python train.py --n_layer=17 --d_model=160 --n_head=4 --n_kv_head=4 --head_dim=64 --d_mlp=640 --vocab_size=29849 --activation="squared_relu" --norm="rmsnorm" --norm_place="pre" --norm_eps=1e-05 --positions="rope" --rope_base=10000.0 --rope_fraction=1.0 --qk_norm=true --attn_scale=0.126 --bias="none" --tie_embeddings=false --parallel_block=false --extras=["capped logits"] --init="normal" --init_std_qkv=0.0436 --init_std_o=0.0541 --init_std_up=0.0624 --init_std_down=0.0624 --init_mimetic=0.7 --optimizer="soap_variant" --lr=0.00932 --weight_decay=0.0 --lr_head=0.01 --warmup_steps=149 --schedule="wsd" --decay_fraction=1.0 --decay_shape="linear" --final_lr_fraction=0.0 --batch_tokens=[65536, 131072, 262144] --seq_len=1024 --doc_mask=true --train_tokens=531200000 --steps=3689 --dataset="wikipedia_en"
Each number is 128 + 24 x the weight over the matrix's rms, rounded and kept within 0 to 255. Layers, rows and columns count from 0. Numbers have three digits each.

# layer 14 attention query, 256x160, rms 0.0435, rows 145-165, columns 0-159
140127131143121126142117111133144152099115161160136135121138138122153127123118085140130124153140133144176081108073144120124148142134135117172160142131144114132138121136144146131110130096112116129134115121128120141140121125157135147113109121141111123125100123143128115124134104157167117134095139100138121130164131110112119119120103144099109153153106078129133135130121124129109140162146123089107120143125149148119177113075144112161134144114132106120117139135133121141102123090085110
138118134116107123109110095110162134129122145124120140133099122198121107100126092139148119111137118123145140127141113113132153131145135173141154125151163125151111169157094130116131120111102122175128095127124113129108123158113093150143149144124104117148130138102116204135084122140118105123125109138139155122071105127121085148131102170135119142118138120124106163118139122131137153122120124135162167120124151114164148083098134157113131110133143142150109127112108107157138130138137129
156153142171102088158120146128109098114120143128150101169131111157163117170129125138112119151109148133200112088116127151176119114106115115124141124125134190130162127144146098104073117129116147115073119094131128155097130162164120123093127160048134131123144148145161090063103088141104131131099140115138068108134125124097144130113119088155107121160108116101100135088129154079124121151157133124095161110162146159145156105163133139154097100123086121158113154108120107174095077129145078
113121150145145145129106093141149133101079144140102150125126105091106124097118128075156098149124113127115143115116131138102134138122152137170123149104128142109103157109166124100162160101074139128163153113177096126124119121117115158146154110139154081180138125080159100118147140161116137134120098130082144124131124118148101104144088112097159153135167138159134143119095139134137176091146111115089109149122108106108140087123134151138156139114148095145121074137152152129171096133097134
124138148156125139124131098122145142129103129131128136151142088117153143084135140127130133136133127133132088156069151128141150115130121101153098139125138121144128168146135138081124088133142133126109147111085137141148088102140123133151125122129102122106110104139119130095116137131170163118101144143128131127110150078126135138158109110116133097139108141096115098136120129121094133146170143146143118122129164126133108100106104123145141134149094108159126135127132084161117095070089148
115144114102152114133143149113092092114122149127133135138154123116161159131145125103094138130123123114127104125093113168126146147116073130116123129108140130178130103098083144126105090139142114096114124113145135131126070127093142167144084134142101160110092109108107093148145104106123114149128144115124112147141152092130146132181178093153108102103099142104108115136146128110129096144111137161162129151137114145127113170144106090103134132151103159123130144115111127095106128139134143
116130144134137146148112106125130129099133138107095118136140120152128131096116138112117147082119139115121124134155133113121131142112108133107109136116136131144130163131104140097120113169121157137147159157109118111096105139108134117156104121133122120129137125124144143138148123114137118119135169105131113137081144126127122140183140103146158101113143146114139130159143134118110124112152132134161124089133155084141104123114087123128129127155124147118142123113103121160134137144111158
147123117114150106108152143148138129103113131120142135146134104147103112130106116106149140116107129155131134166122119135159150120161160126111116132139095122116089136134143127135151123168138146121128143106135115143156158125136125138087095097087134139151139126145134138136179134143101161114124132125109151115114114160130105118099118121125158114173177133113162094129129132132165120130124137114137106114138115107103112121131146147141133101105112100169166160126148157165118128149117162
099161131078153107138118116137107186090084123126110116144092140134158143115131138082121112093145120083115113138099165107108146137118145143150141140107123110195122130120123180124134083143145125138175099158105137087121088099129137147091117101155104155116105186115133170151194074141150098111125161096130120170105143120132116133196153084126162136154124162125136138173114148113118125116120144096148130158128134112149151150112116107134126100127127174114120146117134102127127125136127177
143114103152144095120099110111121105109106132139120146140146127131149128107093106147103085188120096130135120129126148112107104115149141168155171124123133115117132149099148115129158170092107096115131101129128120163112136140156067114123181161131124111161109126106099155124087133119155119131136091139131149134148105112124107148103093138109129186130150065157085143065132134094145129120102115112135150140121133153124150103115113161108125148111132136149103106130110130123102071083114112
143118080084136105105120150152138142119152133152101132142172109114158107090134158139125133151123117127116115126099139124131142118139119120122130132127141115141111128137140140164117163124111116123122174132161151115124154100165138081098117111076117126136106114088115062137168105131139124151158107148142109114127134126144157141118122131142115125134108171142126084090132168109158101143103137162131141151124125158139109142129126100147161153103104138146142156101144186131152110087137132
119149106118137167119114147126098127128160142118156149181086118105150167088144136129120131186121120130114128171125131149128128126162124109149095125113110120137118147123149146115179083128140103121135116108099125105142136073143127140133137100155174134135083117134093126171146133156124145120099144111096149130116151084159123090096121133092161140179140140104137116166101118150091127134113115110092095125116117183114119134100133114152159117102136093139145126161141146067131126093131124
124137136161100160099064140148146119112119145110125134155134117154127067106123164162064156172126150152115126112156134122130159110112156129151110135127125084136116170142175129105116119137117126179127152137160100123079175099121126145157141135107136135105130167082144082122180138163130084144128124158110092129120128109142112107107119126147120150193158109155165147136137187182141099112115108160113138113095130123140146136113116122142147127148101114105159139155135148148142161116117148
111134101123146118119159119117152161100064152138094112097138107127117119098110137121158103078119114128114146145173122096112118161121103132109102169131132104123121133111115092123134177157062169098122151141131119117101108133143100087112127150137159121159151134109144102151132165093133167112122130147127165110100107124093116144148079101131150116121147164147128091060119132113165122124128154118153104116142137091144125141121112176121169105151099156157166105103133146180109098150102135
133131115124119134118091154118116147139161112142117122124106133131113173126137134145123132111144135130108132144145131117137090128135119130101169122142154153119161094096100141142153114135146130115142099138122170125130158120124121104122126092117153124181150135127145164160129112124099117132144133104139146118125141147126093127134133148141131118096114119137125139129152107114126125134104132123116142160135116182128122163099136086137133121107157143106107114116108157080181125135164107
139133117144109103146120137126124102131097129143110172109146122115152111105123118101137127149141110116133094125133138112106136140120122121089120157139115153126139119104112110111128108139124133139182143166128127147141157125115136146111144118139140097168129139108125147147124140130102104112121102094129145136108156112117128142145142115122096133110131127137100145145126145147130115109110126097115140141142103124123159164140104152101144155137158142156146123116133155108122137144122142
147147115145133132141137115099102118132124122160140162140127116126144134120118104106155121133128151110128095142121121131123136142123115123106119148127103119134139126123104104128114115103117131123170135133140104147157145140097124139133126112149133101157090144109105155148127140151130099104152127106108128132129144126120121125129137122119116151100147141101107163139115145151109124114111109106103148144134098130126135136147117151107143139138159149136136108145145147112125122138155160
115148151120127110142152127116099155133145123129129121175085170104096124140143133125153122096086129117141149097122121136124127086125136119178136110135129082144167123155140156147128139095129136123104095096116097115117098156103125098134101134132142132125139124127154084153129107146116157153156140105115119127114120152092136115119146125180128112130120156100136157128102121136148118140142119142138090102125142127137110111100121128127117068106126155086126139117125146141112145128142129
137149121111121143094114150141149127162124137101114101121109131153134136135120136153076141142125116142111159121137141117156104112123138150130132136150162150126115097137148120120108122152163122130101121141126150121093126141147134139111107130113124153093180113144159117149127133132134128150099129122116142155134105125109124146138116138116131128122092096159145107111144100090153128154136165162160107129145171137137130134141142116118122092113086120122138149133127109140112151119107124
148143157076146115145136142121131116090164124098126106156095113119118129124188124140106115116148123132151160107110100123165122136153157115164124078129157097157110140124157170135107127146148150109045105120129158091089079129164153075129107159090122156098102128141159112129093117119121149145130157127147099120149125144099133099151126138135144108151065135131140110102155108110109118163153106173139104089119177104152083125092168120177087091096068120105126167102133084168119140142108114
149136151095157128134130120114169147096142129103104111114115138139108118133152121135100103139130132124131137084106129085137141117147164116154127118133185108146134132111118138160105154140088123115069107161129173106108090135162147110097122193135105147108110133141154123128106086123143141150106141159165121138125104146097111131154137140146150125167088109148137126090181135127154126144139112153154103089102183111151092132092145129162116110124085153101103167113138118163120157122112122
# layer 14 attention key, 256x160, rms 0.0438, rows 145-164, columns 0-159
193134115146121115081162141111142104126145123150143124166129134109146140097146102150111125150148105101150128109107144132089124153143106133148173140141118094141149107137125111131146125129144117138168108109118135135112098116125105116130104081134119157113112159108130151116148097148119123157133116125146096106137135126142132138131139114102111125128118101102126145125113157145156128142090094104131114134115129163097155145093128142141113131101093087116130150134138182132107137113134116
096133147081105168166081124151125172112104177142112157155085138133133124149136144150152130093109135120095140141109127101124114117131132162170135129126157153129102151134082137163113139097133156132137098154141115131150144145131139139191117098144056135127156133106112124131133155180108115130100115141140119135078113157160135137138100194113112155081151089176123131156147157099151177170127117145115103122124174134124129084159145122136143101169113121147154109150113111123135098139154112
126197117130116124121145106089128153114153136152158124140142159168114128133136113141167143135183148111154111096141110120130162168122159108109145148115126122124142114109125124146096116119087158161131150106179112133101099098140145121085097116163119153139127145157144120166100145156122140126145117101171069130109127151127167147142154083164100119118098109132142113126100136144163117164083173095168119134118094144122129151135126109098119133114160155129142129115095134143126142160112116
150099160160111118100139130121136139127083166116148160125147096096119108129101126110144087178116151112152118106092131125131107153150146125124098157126091128154140171135124111113107136142105097135157174168181125146082135135113138134127115094111144120113079142104146094145152134136128074186146111114128074123128110154151148122111114151120138132087153138123150155123173120129147125162152095100117136133152138143146131073139107147161144112172124092148135101147128141100172130121137136
101173146091107132136096121140193094113130123140104123128118134162173112075117153102115204090139109123130128119082140136145173162122113086099118132110105122135130129130122110106170116124157127138134145109085154113166130132199129163166089094128138180124156118158091166097155162117161087085134154188114069138106131113159146158115096104126112115134115109126160123133087159112135145114100164136164102110104130118130118101127130109128077144046093135124122101095103084140113109096122185
129138150126152110112140143106107064125111129168124119110123128138163151112101135119098132147109091149134164139084119186112167139123136122145073112065121155149122071127139123111153111121146114124095131084099142095090096142103092141128131142106142118148145144113125149168138121085077137138114115142115164164175123116123126112138148133144103129094104136135134125125107117115130132135112138135177124131155081130110103130139131116119110129125113137165109111080078117097035098123124149
106150160100125150170111105143160121106107141131100134138143128195107133105121143122118144063122106139104145110127133130144164150129142100111119119076102128121135133158126120099173118121136157134151125092126170105139147171168135109148125114112138111161164126135086145154174151125098128076151124166145124183120144150148107126138076156129146079110100168169157127126137138124158156121119163099167111090176093062130107085148129098126112089085127157145139101077084052095110104129127148
151102148100154112139137143147108156115148104149118142107136110157108115149097136117160145112139173183133135156140108149156149152108102120104098146104138120133104112150098201112127155105116150117167188113150105116127132105164156144077155120075156121120071110151112146145134131166169092156123159123183118075088120147144104141129109128140127076160137151126154074143133113139153115179112090101136164131084119161133115125120096131139140142125153142116106129149149137202159144158160128
160141131079130145118127149146147096142131114108100132115108123136134155158130175126118115104084106161096145126102117142118159128114147099151100132141118105149101111134099142117140129103125105097170113132135112061143143108102121143145156099136117133145147120113117137174130116136141090144130163154175158101159145112128110129156163148114157152133114130129212107122119107108112136109151156106148095127122071128126102105110156141131129116081124166092121167135087089133111154124116193
150125153181139147133132093100072159139097114138088116096127141123164129150085115158121075133054099101094142120119121124110077130098117132163129168129180132133127178165096101138088150156153102114162101163127119133115115131104112114175163109117106111122091130092159099131141091124106120141129109124129133119106098118105140102155101163118143187096149085129087136119170145098109128160131071149131140172109168172123133152088141151134127153158123114128115149145128136123133102117110089
115110098117112109116141160138117145158131096157107150157138139089152132137102136153116142120162095142105145129133119144120154147083132122093087126124146110150070119116125154182115171117060097119127130135157113099105122138135149134099129131108121103145138109122157071142154075079106129157128127106097135084147106125109130123141112134097116104143129154121114080116121136092162145153099112178126155162139159111155126144158158125129178129126129137125117180152119138146093116135101151
129156111116104146157138170142126152151147150122162143135151135097151112115151114119128157138104130150109164174103162136125138183147100139110127156105087106141114137161141145142184154145159104138123142178116174087112105134128146128067104118098154096146107114137129145126117143130130114147157135143121109118144136105135106114120124130122145146157105154142160103130110106148097148146099128101133124140147119156100117142104138133151102137073075111142160136135114129083137164110093158
116133110142102150105100116176150164112114122118120158148181114119132101148132126160118150115148154115167144083140140095147191188142102114117137150139155132125151140137158160105147115124121114180127164132189117097119176124158157164152086121116124120128149155160154091163151127133131095166142144172131101136109149089189134089134087140146115100164126125172172135137167160143145105117130149149114138110143121111128156115152105104116149095153135155100121106137135134103124152142118144
111121146111112117162131127107121113081121136131106098100139133164155117154091127078161141088120108142096170172125113135150131132109119081080128123136109102130105148110149117126125126121137131135137163124117153100092112129165117069079147120147120114139141130131117073127162155091112137082155118152113121148094103163131103142104102120173154107154162134162111079097138109101190155136119138081167127117143141129111125115133151102162138126114170155156151125112114117166132101105142136
132131138104137158132115170098124115156156131107127142110124153102112099148136125153162102111116121119111139159147128111114117112143161161117109115138139097111123131128118138166132161153115103115120089176141134132134138113124138110094180143123154093133192114124117159133115103090083152113089118090144179136146100147142117120132104176123146135119122111137107117105131103138157134096105110124124125119155121097157109152122146137128120132139176147131140125136126135096141154138103121
132123128137144140122129135133112119108119140135115118152125108147137124138118126131125110154118149133128129118148155143140110131118111110122120121116111137120098146107123127124111154139116094128139140117130127140121130138124101113144132129131130136127140123118142144130141109136140131104112113113123131103148128106152103120105120127131134127151152126131147131110138140141117147120136116128129121087114131120125148117147137147107118142124103109136095119132112119111129096135143106
113129141145155132114139127120099132114128117148106122115103131133129117112134124119144122123142143115123147118129117129119087130114118119142113155123108133123113145134120110111136145132138138141133162110134105110133124118137101105147132142120142136124105157115125161119140135121113153111100147139136141099135143112124116106156164138131129122100132122106143104119120134147098138129142103157097103118120133129106152119132122157132127126127088091139137109114127136104100121125126155
137166143120137150132126088097122122112124122116141098103140114148130097139122134122126132117124115130111116119109102125145133165123128104146129148088117168116138131142171142083112110135133125148134133111143172141149114104134140124092134136093142123130119125151128111146090153146130113128130141119128117110088152116122141137131112117164138118095122131148114126143142100138142104149133115127142123167119118160105105091113100104150129132136096153113140118125141121128148130135098095
125129125129095114124104123140138104154155140116152141129135121159139115126126139144100135147087137138139107108176102141148159110112113137106113136134153125105131100122115139117135104134092134104121148125155133136146137139108125143111129122107121126114135105168141084131081107123135080133164120102109092103103136160100148144102116094136119138167108129118138169138115117107148084114108152105144141147151130153152098133116121101094131137125164175130127149145129114193135129127127108
148153123142107140141151102081140124115148145092147124117132152123136097134126115107111159122153100117158137123146105103129132170141148109120123138139140152140161126136144110122113116128115139119116113129133158143129097089145146120084149172129119139119081125134162090136129114128140114160120160142125102111114143142111138135116133127143121153105117136136105080141136143125154127155107130128115121177127140168124098148110146130158132138148118166125141146138142153157145131125152098